{"n_layer": 12, "d_model": 384, "n_head": 6, "n_kv_head": 6, "head_dim": 64, "d_mlp": 1536, "vocab_size": 8192, "activation": "squared_relu", "norm": "rmsnorm", "norm_place": "pre", "norm_eps": 1e-05, "positions": "rope", "rope_base": 97600.0, "rope_fraction": 0.75, "qk_norm": true, "attn_scale": 0.125, "bias": "none", "tie_embeddings": true, "parallel_block": false, "extras": ["gated attention", "hashed n-gram embeddings", "an embedding shortcut", "learned residual scales", "skips across layers", "capped logits"], "init": "uniform", "init_std_qkv": 0.0406, "init_std_o": 0.0406, "init_std_up": 0.0406, "init_std_down": 0.0, "optimizer": "adam_variant", "lr": 0.00111, "beta1": 0.9, "weight_decay": 0.42, "lr_head": 0.00933, "warmup_steps": 309, "schedule": "wsd", "decay_fraction": 0.546, "decay_shape": "linear", "final_lr_fraction": 0.05, "batch_tokens": 131072, "seq_len": 384, "doc_mask": true, "train_tokens": 589300000, "steps": 4497, "dataset": "wikipedia_en"}
Each number is 128 + 24 x the weight over its row's rms, rounded and kept within 0 to 255. Layers, rows and columns count from 0. Numbers have three digits each. The size before them is the row's rms in percent of the matrix's.

# layer 8 attention value, 384x384, rms 0.0309, rows 382-383, columns 0-47
109:141148142111113130142146094126157149108087127147121181125124138135106152111142134119140139137130149131145124077088137128146105151104149126114162
118:140126130120124131098121155162145103074099135139135117104121130136128139101123127131101143129107109128101118132165109073099147131125071109139118
# layer 8 attention output (transposed), 384x384, rms 0.0325, rows 382-383, columns 0-47
105:098133163133191135158166122134075140135131130200103131170124140103162146086109144126137142157092111116122120107107086120112091131149161098146129
112:157105101131133114162147108157112128097093162107138127174132118125132158124120127147107106162083133148120077174167127117111135143154094134108163
# layer 8 MLP up, 1536x384, rms 0.0383, rows 0-138, columns 0-47
103:128141148139151104108111116163133139105089135115132148132122143139155146163127173110131156119136181141166091117074064136128098129135165135170079
093:149154168164113118160136083153145165131140149132111118126147138068111110149108155160158125166142170172179104086102139120091131151106101168108129
105:133123072131128146088088151089102112068135122164104109148134102114148153129103122098139106123138151171130113132105134136127125171104176124150138
103:147140105120143112150136139131102126109141134130127192144152094173122140138116150148137147124121143184074143145118129130108140176167112130121142
109:167149139115138105162101121118129148154132141114127144142129128170159095132089149089117147147109152126154123115147138126159132127139106144104178
098:147183100131127103128148115117181141137104111143127167111153108117139152139140161114132135163139114139132137108134147126146143150131116137105053
114:134145099122136124124124110113126129130111159173128114126122098134148134154091116108128154141140134162105142138145144126142109121131132138148131
090:174168140103159122159122128085126104070111131136115098147153116136158148120118135136149136108088122125149073099110092108164183098142115074166113
109:117137115160142114118127147120154159103137133122113166153122123128132167129123141100158120088142144145101139109139130132099098117138096144137106
109:134147098139153118173099110132129142110140088124110141122138138119134137154098143122111117140102128110092131118143156133132175159187119150149118
099:116122103152146134105096141141167133099099109096124137162122126126145138148101120124160145114136184115129108133136139100136114130136164127125152
105:133140074162128113116155108115148137093122152120101105130121108156141098174112177120117148171170103144123120101158112129138151142171137125076112
095:143129117166094124076141134129090138151148154132122121144164108143072103126126138130096161138152096146118135128069134122128128093136125136109119
103:126126143140119131127131114165159139127133184160141144163159092191106119144092133109162150135181150142122105095122132118131104144168128142109119
088:146135134104133128151074131135123110167115132163128092117119125142127133148126125122113144141133106141149117120112188164130146104140113142164164
082:140107105180199144160166070154184084148071055135117055120166161140195100079082148124144202095154111136099096131135101136124126131146157117128132
107:141180134137116105121106156117142128114124164137114100140151121131129135106121144109103108162124107137145117114158115117155139135119129114144162
091:145145165157178103075130147165115166139133151144087127149144112115108121133114134125118173136101167107134127136092135124179112142128127090163158
105:153129089127140122152144098129134110136111137144117148121134127159163112097144138137150134150142109105137165129131089171102119168136085127101106
092:145166117105169119131134108119145141151123124130087097107128122170136142088097151120117117146193153159136115093142119099140112145135123138150093
101:125124142154164132131114129137149138138137176117126131125119126103109102122115149114145121154133141141125096080109104138133127109125120148143157
081:142138128117134102178191141146143117110117120119137131128150148132109111131099152118106106154156122114134092118099119145119161110095105173085109
106:119105125160109127056143117148136120090100157139102091125154139134124135138122125142126138140164140160150129097161121143167120150116085094145103
095:138112133107126117136142125149154119134108173115127099130147117139088098160092140121149134161127133125154132126123166103148097133160141147140116
107:150155107162134120144141142164118146096147145168087152148095128114100104083116130112100158131139119092184105072085122150093123149163141126119129
103:142135153166163107140102082115182116134101130115125138175106106125098122097124136113183130134154102082138134117077151170121141090131114124157136
101:142122112150152123129092118107141148135105162103121155123150111133098135118129159111141131127101151170093122090170138122189120142101145128129133
103:140163137143162137096094117099115139155173114147130118119127134135128153114121131134123127133146155093143148160120163139111084163137106147126105
110:137142105143151126099193150100148166124099160097126152132147134115111128130114117096137142140127179125120144116164131123085128125150094112097109
101:151139108140127110158129112185131143142077139118115122094132152116121118130099171121151130120115153141131120131133136136142094160150120116126109
106:128123074128138118118134166162095123092128127173123122175101143120148093120135129101133116138107137118120120129141135138148141132132165103159091
101:143166133142134139097147129104141139133104147079118089118134119132134145129127167140129144138153141132143129122095077114114188179169116142081097
100:152160120112157107108149132133132117108117087136089173137145142155132138185144161070122156117145142136162169118148107117107139121116096110125088
097:153160133161157093142130125072123136113116105117105144138159108149142090135145143151129116131135121126139122081130126106114129142108130092135134
104:142114116151123108103113147154147099098080152116112165132129081121111143119149113101108113147120162163111136087150116128165093146078123144138103
107:104148112148128119092136158101103133120157150101129073164111135165111164101122152125153119124142116102166128076126162113212145126118133124124148
088:135157138165135097110150099134149131121090174117123118147115125132166157143120158134112126163122136087140108109126087111136147149123126101137124
095:159119115095128121136132106141175102098109152097101180155126119118182114168111155108127155123146132114109146157110127119067156116161088128154130
102:155130143122155131102084123119121138156148128132104156146116100093097135121130126125095135122125144140102094139125138162128152123148140082158109
108:139147111139126126142153068101170073138097127171123087165129127142147100110123147122132113143097102117102127108098098118123125119155132148100107
094:154165092128137124083091116089152130153142114129109149145136080119131166120115150109127109093106113118136156132161141133118116139112138193117098
115:130146120154137107166127121168073132112104138156121130130113116116146104125109133083161146133093123111138115144129115094126154134157144104152175
087:114159109125122095146102104103125115134091127119106135143155112129146165074115137112104157117151135151163121153124172156153081147134144114128146
097:144149128118156118128141133103140087118142146136121137150131150158141133133161158130142117139121135091092185147203100128066114131162144062138158
106:121144132144101119133125122147139170080115158112113108128179118154116140133135133116121136139138100127134145115126100127117114163091129122136088
098:142152093151141122096149145101163171112137135092112144119148168123133142126120142148106135142167159149080089100113104136126151141095110137135109
097:137141131123150121098140141128171141113167145135127094114166145113167137130102130146104179136107097148127122147150141142090111140100147141124086
100:136145136109130082150119116099079133125096164121121123106153122146106122137099133132119116100154138128107097129101084110111137134077106117157129
088:140107105155125130068071087100105119155135082135150078130117097157113117130123119158141132152130136136141130109112141103118149107146143107154077
103:153163096157138119123097128109174155159121129114098113123142137126099129120178159108117182181157154172142131128111094128126151178165138111099158
101:136161141126135130115131116120123121128146170121118118118144114150147117107102132127144112135133098109084131138173147124136176105141134150127135
104:124109122121138121080153110111145163164132148123104066145114147144094125164091157161147122156116153161155128133145105093104152140187139109111100
104:130129134129153106076125112165120114124147149149112109122103146108120158143136139117128165127136143140142149107134086091116118152149162124152129
100:149133082131171134174157120107171108142126164173124122133150117144098125173092134132117130176161146098127112109110116104125121135119132169093138
099:131134141109142103127127135106158108126133131137102133104133121123090151137126127144154121115188142097117138137141125108105140107135100138135150
094:140158108145150117180152086122143126137132131151140103120148115108104146140131133132124103136141124151125099112112119107128156136128142133123122
090:116122133132169124101121117116093122120093123090121085123124162120094140140124133132152166102141158135127154155107152096116104135112145129128150
095:152156123130143126116112125140169138121141161083091098147131086141153121153151166108128144171177151146093136117111131124129110109071140169095125
112:139133103136176105150124130110067176125146127128113147134088141186104202130148128123167118114136129145114126106126084121113114105152174182147157
090:115122121129136119138115124069131146149156168181125122123132075112102174171110144171165118164186146103153091109089120126108141101134110132154125
102:146102121138118113134111105093129114150085136144133089109127113127124113153120151121139155169127116157115133135136174173127159137149111129145125
085:137105156119127121105144129113123121057158121140131124144114160146128118112086128143126125145099125127111129132103104130127111081127141106151112
099:143205114118178099110127098093130144120090153130111162129147075132131143149131138111141175151177153132112176145163144134129145125144105137140124
097:140151142148135131158127091143157135123124138130106137108114129116129118143124123132109077106161124106088107114148129157115113150129149174131096
098:134140110116132117155170100115157127141106107118095151105164144139153108101103137136127145116100137149103120130103128112153157124111160117126127
090:126156134111153113078134090089148114128115144133099121159125135099146155125124157115133144151127119091120114119151128147168135135132152092162160
104:138126123128159126133135107159143137136131124107108156103126105133150118137145128119135157132130130191121153115154163133118064165108107083143166
088:133148134145130132112115121143098132119117121136130169140133149118143114139111148156168162123113181131155118147149120067128130152105111111129080
094:145184124135144122094176113120147104057103130164094158134149135155115093152139139081096119143127119111103136145107165138111128141113085099111123
104:137114116125153100162158105066130134149135138176110150143121127137117102117128141132141112129173153103132119101142100194169109150135131139187127
098:130130115125171098108142118108126123106130104112094164109098091124168101102128127111151134137092125121105104113164137147164154144152125144177111
108:142130110132117128165110148140153111145124145166111109115119130139113076114125128118138152128169151144151135124104164106170142184150120079116128
102:139118146174155133130126094127157131159095166086131106130151114095127109122118132154108176111113116151136103147109120159148145119137086134120110
094:135142171113157106125148104132146130181149123104124100136196178130109130132119140098148132109103114159136121135145114154147122119121155140079114
107:140138101158135098146113130135121129173147145167116164117102160116121138117099128161136151124096156129133111110128100110109145141140127149105082
097:151134109111154102147090133107137144148125114087113118186093102109115101106119131136147166122125148125150143113123160107142137130127106159093154
096:152139133124095132125132122134129116121129150133133076144133141105122161122133144130124165131163113160104123109142143125102141129118144134094151
095:139141131128165146091127061075101159121152132112136129159119142161125125124134135150137111112099151154115086100071104181090130141162163157136147
108:137113135131156125139103167120128139140109145174104097132087099104124156116119129143143101145176125111110104143117124158118099117166129148140140
101:130127138133127093115082094107138126153115141151107111127128092131144111147132153122110153170102167150111106098135089143133101091118125162169159
110:139102130129162126127151123139144158136108168127133120158127085154149135138102147127147124138117176121110119106106131168148123185146159152129150
100:137117130135111116123174091096144167099118151118106142134138131095138126140115138156167124136182119144095139177090155110106130161162177141147129
097:137135095150112121090150119157143149118110131120106127132107130133142103136104137101145126129144115124092139098160144081168138089128136085129106
114:134122124139127100096144123104158147141064129119128144130155141173124143152154126123119179158113133119112115126121149131100117101143160122169111
090:123082096160176105133145148115163122202095077134107110171204170143182100078079159088142160107170128135096139136133149154179129132134154116115162
104:134134112148139114129106136076091164142140108152121137133143160135097119147121140152123116142145135163167140155155128077159101157138151136126131
092:138146121146160116139150062141140116113090121132115131147117132168173148109110127105183126101114142119107125133122065142122101120108121113136067
097:137166143118106115156178126086121106123151131148115150175133117136126132131075154116118137113092116127080122116108137098079137123147118107122098
097:133133134171152110124114062161154118090090137120113135110119130098104151159139140119109145113145180148098088113130126109132162143100087114126136
106:127151104155142104145146121097108162105099104119133092142139139160082133109102124109121095109129143079113122144118108124150119075131124160167140
103:129134148137141111137121124114110107124099142131121107115110104161143161121130136122124137141116132130159092104093122132168128092136158153177123
092:152147121098152120133104122119105102122146175102108185146142164130157131124135143118109142102157159157101144152149118084113149088124126154113158
108:142141115124142103178076096110134140128110134134119133158105113140117158098112126078138141180118140124132116091114129144185159158128139151102156
111:118146118144134122136148136099137133141114161169102091122143096157154107100116137127141142138121128134125107116136115135111158116145154116138142
098:153156122140171106074128098080162126110121139181102149128113120108091148140120141119128097122160142114157110153109154145114149131121148149128112
105:161154128154102124126105116122125108103110135122086103137073168145101167096139157157133142125104134138128119138131108101136165142079138141095129
098:159115150134122109139188099133161120150103147128112139150168133122131103170120147115129164158128152115144102153086125125171103117125153125117137
099:134117119149138126151111112152132133140078126157125136114121101129091134157122116114149165171155115134117106103124132111098132100103113125147116
109:127156134138124121137109097146108123107109152100123124130145082141101124139103126108114179155116102152128143126167109138149168155104120106146118
097:130138080137159133140100136086110117135124106136092135113116121093111158129141132118100118141128121091123146089117161175144115130124185118147075
114:124126145140127099117108097148129101106118132144121138149116094143160121125132122135113143162102164088142089102092067140124152121130145153123135
109:146164113150131122123142090121131159103100115110096143144127099116142110095151144122141140148138136098099115154127110138140159117152078116122100
091:159148101133129139143109152117129090148117151150117115131149169121134097143113143104173133129137117088136158165096107140128131133132149100118117
099:152140143123147134121091170142149148154095171109120101077115239155155146142117128119150146140194130112139123114105124118155147160162114099128061
105:130157141130159110149126110114106129134136126136114148108137133163092111142083134148149136141144085108120110129167094126145083142161105122091111
094:144159125104132106134107094104114165107104118148112142129124112175128119127121119077084156109097126125141078144155145114157113139107121156183134
096:127135122137139115126130111108124151118106129177113148114153153147120112160109132124077131137157123116120143103132133109137171148141138141144128
093:151117108146156129111141151146114133082158136168103147145153149137139103096146161098122097128138134119142130109111155122151158133126167143143148
104:141127163118110148140140126148163115117115153154105136126136093121115135159157145122143116127123142147123105148114131104135123132134101154159112
096:167171143141167118087121155134151145109146145193115190131144111151149156144111153119120126166120138121119136164138122129126088133099096153108111
105:132131128144147102057080145176167138080137138151118122143142096143111113127137161128124158145130155172129089146122120115104107160096072140131137
088:143136084083164117172124134083106131075119128132124141124131142158156097120128143104107161115150127098064139114125107116131094124166155119137145
108:131144115144136117102090130119105152106155150164107117144139103113142145130105135129143123134124125137129113116138122115093107158163129138150164
091:127125117147164105180122133118129158151074118176121143152134105174132136112119149138089182127140135123148130123119118090144161112151091125141150
101:159162118135159115118150112139161121111099134115113128142115109152135147158137145098115118137097123089138119075141144123130127156099107093079146
101:130141123146129113134106105125121155112102116129131121142125133158100104141104107080139139123090131105098127108101139136102128146144156176065182
090:140119128154140146165104116156137117113119144160103109140130101154141128069074142163160119132093104141113098106155129165161110116156107105128152
112:144160124145153116119139113120114156142113149146104161109143155122142152112158154116130108122153100120130141121114138142090128159157104125143143
103:123122090134170116127143100118078120156092148161120142109146151092106127131122149129135136123157129135101089129139139163122161141154088137137107
103:153134097136125119139171146095178130161098123171107131143108179142128140107114127140124112129174157104137132082110117162133130130154155116158168
102:151132125132148103162135131112113139132107139140109099122175179123134138120127156097128107181133127141114124154134099077160167130108148135128147
101:147143109123143129139150126150153140131142137104125068134179127146133137139142136139133142167137140145122107177123124112108111130118135193164129
109:172134111137142119125153113123100119116122141126097116131144101115143145124139152149162154150136118141143132110141109107157127129157139109097125
101:123135106170111104149124143135132098171114146179127154141081103099133164099107125141100154077149138110116129138126145135142114170111142125118160
107:135132128132129106131111105165137129114127129146124120150171175136103148155101139124131126119090144135120133107116138090104121099176108085125171
102:137157113146109129120147143122122136159124129128100090143097156134156164110123148098118191153135113173134105151105135119116125113114101072113153
100:138188134141157130063145142141181133124121142125143132125169168135137122157129153106100117162148146151087127118137103100105143144100188121133156
119:145140091146148087179110125131147186161114160108138119115112119143113148144130158076119108125088125134115112121141135093113139123106129140152154
098:144136101129134115147152122123157148181183156139127127125155134137112120151111108112144147134128185128111166134112110132111118177192163160133081
097:120129117151138112126129124128109134118142133186116112122167158132124122125117155160109103081084084132124101088116138159132169132178188140151125
104:110137144140169117135135149139071133145115115143098142129106113139073102133113122140106156143112167143096130135107122119126113137151108099131112
109:135130134137135139168111132118107114131143108137115137143120095151099126125132136150174144127108123121165100142147139118150120123130131161178155
095:131125132132125120143111113154149130084111109141128113116097155124119110170087134100119132131139135121106134146131110090144123137151178088145083
097:133097102162147121122102155118123131137109138163143087123121110156126159132129163097138117169136114128166088140136089132107204132093122101130158
103:167141163149178118104093142139133138076152116177120142104149104162133133140123142084096166148086164119112104129095146111112155133150162099163116
100:127137092151119112126115159115115131120158152099110105138157105136156123135092130114171104182145117137109155122200113151118108091121124155147087
094:125115098170126133116108124179119118123162119103101131155132130154112098123135144115143154171131111167132098133126142125125156113159154084102087
099:152142109150131127089149090137158088152157159101098124153138124117124131127155146062128172140128176142131128104146125132100134126073105169130110
096:134160118130141123124171108094167146133084174157121146096116133163103151157117155101134143124163146102092153135127111175137112148137140118080129
# layer 8 MLP down (transposed), 1536x384, rms 0.0332, rows 0-138, columns 0-47
101:126113146154144111115110137123163127140124116159160132113137124128096134163121120120160149114130136148156153094113112114140089101120166111092138
095:145158191158107182082122131108111126119104154122140142152137181124152126171105130114153123118166149112147118133136137137081109141159109141121146
103:051119152142179154145106142121125115162127132110171110141154127118106126121116126101126120146099133119081164170085123158106125116154146154120128
098:144110101137092133131100095169069127116166124142089124135137102133170136102144148170137139076090133127117115128087144142121082176155130143121141
112:133129111098133123121135121112159115102111100112103114119132098155118141133133126118142173129139127122155172138178159113093140118100133134120117
099:101113104114112123128109120145139137160111134138165157116138125117128119087152093130066107112137153128134127084109117137124140156124142109125141
110:113133133156147167072104130144120097117171150131138104127133133131145096146133148158130099129130111151130144145169125121148139147156151102123102
095:140100157085117141073092132110115161129145100158131128102102104123156116125115077134125093146084144131132163108108124134134141137113118087141101
107:166139151118159151141163164107094151131144133118134117105131186115151141133123120122126095170104128134132093098116145076133150089135139126121100
105:145158149128156120125120145128125143176127141148127114170120110126126139133154138126132100115133090113145103158095122123139116140134142145157178
099:111178107122129146118164103135123109152151149088130132143131140127149123116153165161121127110144141159122141117171128152148145173157088124100093
101:132095109105091131127102103128138147092101122108126135118139124167115105148164124126112135134153111128110170136168110131137094127109115100137104
099:199123105141121087136120121156102129113151094165111122140096151094110099126107134125151112145123147114126158181165092172109104136104141105097149
103:089143132155108148093130154135121127099136117191128140095114108055128136118095095154125147097105112138146122137133134199132145155114136105134115
091:164146131134153151123110107164124161128117130151095129158094142102139147128121172150127141113123121147131144159105149100119131167127131117076125
095:098172136086072141117074183081072171099192180144165147112084086124098117181167121136093060175095097098135122142110111108124129149123080137174141
105:163115113140172082143118109120123100173108130115112112136152143135159128134117117122134117123144132142142106103108124137146128120105104109143170
100:120124090120103148148125131092112137139127121051160112126077107123105135139103086150169073111149122121082097082128162110130146146150131153122111
104:126159122124139159153118148115137119154131156176134132123116113147141141115131089141130085092163162154178141127138156198139114152144135111122097
095:167150119126141120121109137166124120165122131113135130125137138124127158086102137093092149105142158137131144143115130098119071141116139149129121
102:094118124154089125074140177118098117104162092137123103120162134119146125151125132178113116133095119111088157149164126194117087127132172098172129
087:079132136117113115121104096106092116162114133126161136151131124125122125198115118124101127143150106145151103128123127105109119127150107144145132
101:124145139129097148135121135094142151131148127125091155136125137132116112089112147072151138151135148138130134095144140110097145117143122162157159
097:126113122113104153105152116104131094136160114165109073125139102137118074108115126111118113151138129121124150090130159125101150141132126117123151
108:177154150139132098133091112137198079080167147170119098142131109116128114101139119174156162134107121122142152169136099128163172132120126126096116
101:118116122130156139146122138169155090158119113169160087142141153161116183075109102095126154131142113073150144128131150156139105127098123103112161
102:115135106160150133115166156096123126122101147108157139135149106093183088120140110099150144100132131113173151144128128148130146125124155136135114
101:136101098138097136104093158124141149108114139121162114152132117108112134093121069108128155102165127152175120182110145126115107099171108139092131
112:107139121129135121155159123080167116110144141150115129124122150110123095121150106106118198112125156132139141136141103128085107126144114159085158
099:127136103092138179133117121085089150144104148130116148117121101117091097124154136098122160167081135147120142113127123156103109112138119155131090
103:114100115145144109172184096120125110112102134204116102147141166122125112148137149113133098067150111129163125150114100134135113150094146116125124
100:183149100104095127110151097111105149091128102108116151102093148111137163162149161102116153172093094123102125164128144140104137132154144122126103
093:146083099168148127144138102096134142120150141142145135131114124125134125055133140117126118172147163158164118119118131138111140105112129132109093
098:107080123152100090089126104085150121125124123171114151111103067145090108118105093169161138102151117119138091123114121110064142140107139138161113
105:101137130140134131153157120175141126116107114101130156136072169097116173111118149136116142154107075114142121145138090128112142122148137131111162
105:180141107076112152113143116120102127078129082159130153122104132103143091111145175196095114129123102149115124136137120172159144107096141143110121
094:095097067103138139119128139143129128112140126094135149131137118053131064085128086133087123128118127153090160081159147121140108089105151104139174
102:109144150080121099127128139092160103125103162149145116126144160166151150135134124134112115142116117112115122117106104128127095106115108107137109
101:122184102144113107107128147125109140111078118118144126117131123143161085087112125109132127081189127099154110133172085107117083154114167131110165
106:149119118148135123120105145129141161157135121111114132095097108119101115113199116103133112155133132142100064145079114112147129086080103105142108
093:124100133117097089140117180158118125125121205117098155139125097112136100120158117118119139165115113101128105153126125135151132091129082162116138
110:103116121134097124121118116158163149137155190101108119139129116112124119130140130143110146167130164133139139169131122156093176125121153126119129
090:110115110095100085110115127114179090131108099133121153135148116107152129098122140109101079119117112177109111118144113090123094123117104145108091
098:127093131121156174128082100128147164174126134087150130150146151105111114142124143123148130083104112149127122147127156145104110148156143127160108
102:118094111136118166071102119149150178145101099135130141094139168117165155110120100165164142106113135123125159114147097137162088155133125088114102
099:131161122166107113151129100142163128127132156112143136174133103151098071160146138104154137134132084122148123151122095124130151136148139125165159
098:152150125115155131143147112133139114200134078117112123146129191106118127087121134128134137134114117123163150117159159210165125123149171098144119
100:129128158105131141139138155151090114140111132121122148118166105130143098141120101106105166130149117115126159129108129073144140118113125193149107
087:148157123172169094131109102127107107136122107153128130160149133133126113072085116124144128144131141105180123098149132154102101132099090112086184
101:126107101117104154137168121142135131136130131137120165134145118125142144100128138146140160128083120090124144117123105110138096127138111098102118
102:184121166088150125108141170161106123176123141110163160150140101142094101129110150139113115133104122156136177123115176095134104080125106143108111
102:128118148102106140094121128144116103133108105142134160131122140110127160148126127114131101166122137138136139128152121134135144145110101176140101
102:151087139141162140097125119144157158110147118144156109123126158120099128127119132124114137175102151126145119082124112127160125154144154112154099
098:145129133104153102151159151133148132079144162137104096106129140179138111143112093140123141191154135138146146163151110137121135153159119105104135
101:093172120126126149126152122143149102141114082115148107137094177138087139128120125089130093161133140165076091122128131175071130105140105159137170
092:107142054143124139119112084121146134158119136135147085111149118150142104114166144108103127126145136125118127175099140145091125091140156127084121
086:162128113152123132131117149153166110104192117136108169128142145141166110157134115084143116096150092158086116125123159137148127095126104098108108
102:104087113165154125116143150103096107117137140160140081159162090125131137116147092125145148065106128139111116162093127131136146156127109107141136
108:077081147159128133125090138137088140120129136121145081126136131126088119176099093131100122116102125127112097135139130115105117112165140139163118
095:154123084150136142141107137114119096142147113146148112150133085132132110128120153165111154162154126096118153129110155160128082148099132166140142
098:148088130140119141134141125179120090141087131164136104118092140117142146109160114129107136103083124116110111117111118114155116096134128114128106
090:044117125135128080131103122140065114127111135115137063160111106085125105117095118154134119100187155146114115126139138143141097171132158161189123
103:126101124062111129097151186107089152167110137150165108074142141167117117128147067145130161158126118143124146144115146118132150148117127150139153
095:122198107122122125165142128158155155109124140151111155125104101122144129188153125129118119119137095120155173117157153132127123091109121103108104
096:188115084126119102109109146094195167081160135157123169132106125159122104134138100102153077191119148119185110123130094131155126145148091151121134
092:135091130057108111126141128093145118118105114084092143107129104095138119142157103135166175128083130108172148119144140150124151104149150111101096
102:093145134119102111116117167134109138143135102167151126116124114139133153111130139166136117133121125111130153143130122132085150130117104123088114
093:108125153159086108148125104136154097164143075124124113125176147114092126157139130128185138131128170133121136129156117118148091096162115139085109
094:091147101116133143125098143111157114096123081147142159128105135152147097142127098115100124120145116162121117113166125159123124123136142133147151
104:138130122131111160121164158103152138164097116128137155129128179120126130092146125135141123135095168083094148129166127129147126153122136143154126
100:093127116152133103115092102145129127080137164147136134135140109123131122118144129158165144147116156103109148103108130114156144088133133143156162
103:132140110137152118112145126098159122120138160121185125114138126131130112127119098122113137113107114102112180139123159139103109134141117122123132
099:182116121168143122107138140128128140090109222141101191101087088126120119114105143160110077116115111130158114115171120162091112155131122137161106
093:150127101138143117116120133066098092134137144097126152141124141113142131097129091157126141109113100161066122126148138147134111129132130131129106
104:126134145152131121090155128170126178122114143125078152115125139171112149128117128119139158131127142109080092126105113104132119126149130096145156
094:178125153132143131092119159145112122121107133096107112126132148121143132149106125120132112153116102166132157126115127135123123079141122147110103
096:112124115186145183101173130152184089128157136182145106169118102159094091119064112104126136133116140163134130080155169198126087109145118124046122
098:127118151128153137163124096096087146107133121165125083166145124102083153165120124077121088124124112108114125142101106159137110102136101158146147
106:106091173133131079119132127122124168138087123093120142150125136127136104103150149116123161141114131156141156136139109118170116139084098180125102
101:102120134128134112141151103155120134112083149128115139108105112154139075132142142151117129151129131139099134150080141158127112177175147143139161
107:119152084120119122116114122083150118109133119119150142154179094117121119112099116125118146126138161127100074130125120114111150128112094125121170
102:187173136126115123133152175106115133145138142135131138145142129114127108136144121098130120096163123122112115170133114078090172095068105113121127
096:111130159106067162113130130158134128114133098089135107133107091170109107134127130100103144164127143122113108112141140135152123144116121090091142
111:157090135120128094081141132142139110154146126151144078147100121137134160137096124105128138145107153103130097123095120134140107121096084153115163
090:100135152093068140158088155082074130093179147158189147106084045122137114147165109163129130125108113133104133136114146105096106159118105154140131
107:114112121125159117140119128123120148165157104135116140099152159131130136095083139114122146114112140153155114114169132115128126127140153163101151
092:141114069128177123150135164139107110120062083140121177120097111146117125085126124158094157155143142117131124125125095142095121136138116115115142
104:090100134068155147136139110135164099132107086124116123145166152123143145110125161110119100090096122135142109143094124105069111109141145105131146
097:109120162188124136107128117122113185129131161190170122075111146133130116120166110168110134103133103145109126143151170126090122103090120104114127
102:142142108108123149114112135122139095110176171095127100080127134152136111103130115137154149146119146133129127136116132111099153102171082142107103
099:149169132149119129112139132082128186131108163126142116114128140128121113121168158153147108126152121079108071129135123159118111129135127121100172
095:171127116097109163119134127114086121109124131134135169108131118145112143111114129111136106101105106087153176145150099113138102161130105146120143
105:143139115168121113081094076092169119093117110133108145084141139169157140149122066136142154146127133132111128154109120137148135134111157099104136
107:103098148136145140088114089127144080069128110149135126100091123143146130103148096117148115128125162138148175142137117111163105149135095144074176
106:139120128121107126173125120109091203132184098105107117079099155110115146075142178150139158095126120100109119125071137119103155124148146134121162
106:125114092104156113111127095172119135124125115145114165092104096121153122095122137120112124102119129115124174113098125136126103128104095102097099
099:127128110156060133179152114144120127153157141142154131148124097138151140138118133165150140108135130127154148101132166137123110111131104187125083
101:110134059161089127160110117177176134127116125160146157107141094166128084155116086092109146116112123141109162141161126130136121102127114134148160
107:142126111112130099108112107108105163132155121154084151145162193200111144117100139128125094114154115154142073145137140128154123137146104100094107
095:126155099162100126147123129117083132119101121132122144143160120080083094143110112163129157071114152134132121159173136134099119137068157119110153
108:099111102151125099128136125148142146127110112113098150130123108130150119139095129144118139139147113114094191163111107121155134105138153168133090
104:118102124161084100084129112086104101111141163145107090125163127168114137101152094136116147128126131092138045120126135147134177159099136144108132
102:162149120104119113132121141127124129111112121114140142164117130129140117135125142097207129100133115139147149175101121143099104145097110121136126
102:111121133115176136144096125144132166091113109142107101185179163123125121146114182097171116130133152122159147132143118101158124111143141130124171
103:136115141119114135134140140126118097101101158133096088108110122127098126115101154149142151104132114073162136126139128092148133138154128092050097
097:157121124065186157153130168093168146143111106152146107133128119120103119131098134107145121113134119136161171079111111147111146137160100138089139
097:119131117131078069148157092092134103130116129130114107090129127130119146124186151154160131156156122092126101151135107130127108101106151132119124
099:096087174117087121086147149099138111137120141131130111139143105151108119124109109089117148134140136145138131131102110142157095165134096137154174
099:118157153099106125120119151128140138178099187152166132087137149128114117132137063151063117112121141107104140105136116128133123147130159160111121
098:131090123166142150140127126168132128148082145126118129129152172143166109057113131148097132115176165107166113164135146112131130117139130121089090
103:125118115118142108122148135130138135117105100103150081119109122147107138167083115138153103071116120135130117132141116131114106141149119091141109
100:121144123129128119137115147127081137120093130076107156142109156124123144133140153162150128134168137166116130178101097084125129147135139130155111
107:087072112144127127098176136112142119125147144165107105134167085147129122115137083127137142152132152105154117105105107134129101068116133142136135
100:155202135172124148120135119136142120111089116093100144162126128119133145121130149137188124131142183123155149167121103171151093102168161144127138
098:085088097133122115130130052115083130141101139173114077109103149101131136116181122099105137133143115155165083134148138135111206166132127154118118
100:129127157106093167116165119092143119135116134133123163110066140110125193115133131126146166144132118139066125105163161126112152143118105080127099
091:109106121124116107151093123181090109139107120102112085137155099131135145089134102146149094116137117154105121112165146160145129095123104127176146
108:118110146161060132103134140121148151128130121105143129116154104108086124124150099113097106087123109129117134152133122119137168104158108135132133
099:136141079120118118145142146130122121117111122116144111105123095149137117124111116161135084164118096139166115110132139131098107146127133137158122
102:141119079138129122123144185146108132097162140130106123111109102166164088115168105152113139115081125115118084158144150149120097116135111156115157
101:137088132101099158128156156104135127125134151139140150134126170122113130123110108063157087097148134074127153107150066131132127167175116166137149
103:117130133139129150155085079133127076107129112165128138131132144106122099134137160133139074154139130171186152117119120132105153122139077087119132
104:135114176141110137155127152133126105142159155090117147181158126149117133114149125117160101066076092159151129157127133102161123158120130141075098
100:149112102128134121178119145153131114123066135161124149088089124168167131130124171124123153158139086110142146167136138058096141141083134111136117
103:153151146105137158125103104112116126080125158109115127106128134113075156138167131104119118152118135112148118067119139094099113120124104135128147
101:107125119098086182121155144156100148165144144110126121105159137140132116137132099148144106136144093148115109124113109117106144151087152114101165
100:126126093132086117128100114127106064135158114110152125149111086145104126067124102147131155114126141140120103111124123092141121121123108121167126
112:113151081135128134064158147131101134140161135099128100138099123153120117160122099155139098108134166123096132140132135107107138118077088133100119
096:124092102116113127130099137144133136120147121124120131167147113145163085149117107153147095127153135092105163090094110125121139120119127146154143
098:165148144150084150148136082144103164129137114105156150141096147137120131148125161134139132098121126132121165165156156122178096148109122091125149
101:143147133154169141138087060137150119086147099159107141079130103124134127144105139172146127114166138118119147120128093121093107157104109108113151
107:129138144157110142124176111128132132108147152121141132173145153113105107156151082121133138146108138109130116130160113137154152136118137114168124
094:164132105124126134144138127123174119136156138126133144167139117115131169136080121135152089071126152142144141133137123121158098112093137113140124
098:146137107134088144080084145106112109148154111157115151097109127148117121153122128143108127114126146154102152135132110171118141126132038135119183
105:135124079115144118155128121105130090123132105134119108125119154145082122095116130108124133140133132145105116106129113105131119130154133148128104
097:152142154100128087131137112113142158163128116109075121130143120121118112105149171115131165103106151091127044143103163157112129181105108141127163
093:111126108143126177143129148174109096172116087163134101106076176129119147107129158141140092102104106092130123123126133136132096119190136114096134
100:098139103147130144120126129113129109145175131157112106098116099135108168131150132080133130134109146115111097126101125148100154119118092115159147
103:155115128128142143161138070112110108127069114125158103120109116135151099105165093126168165122135155146109135109160130142165177099103175133088156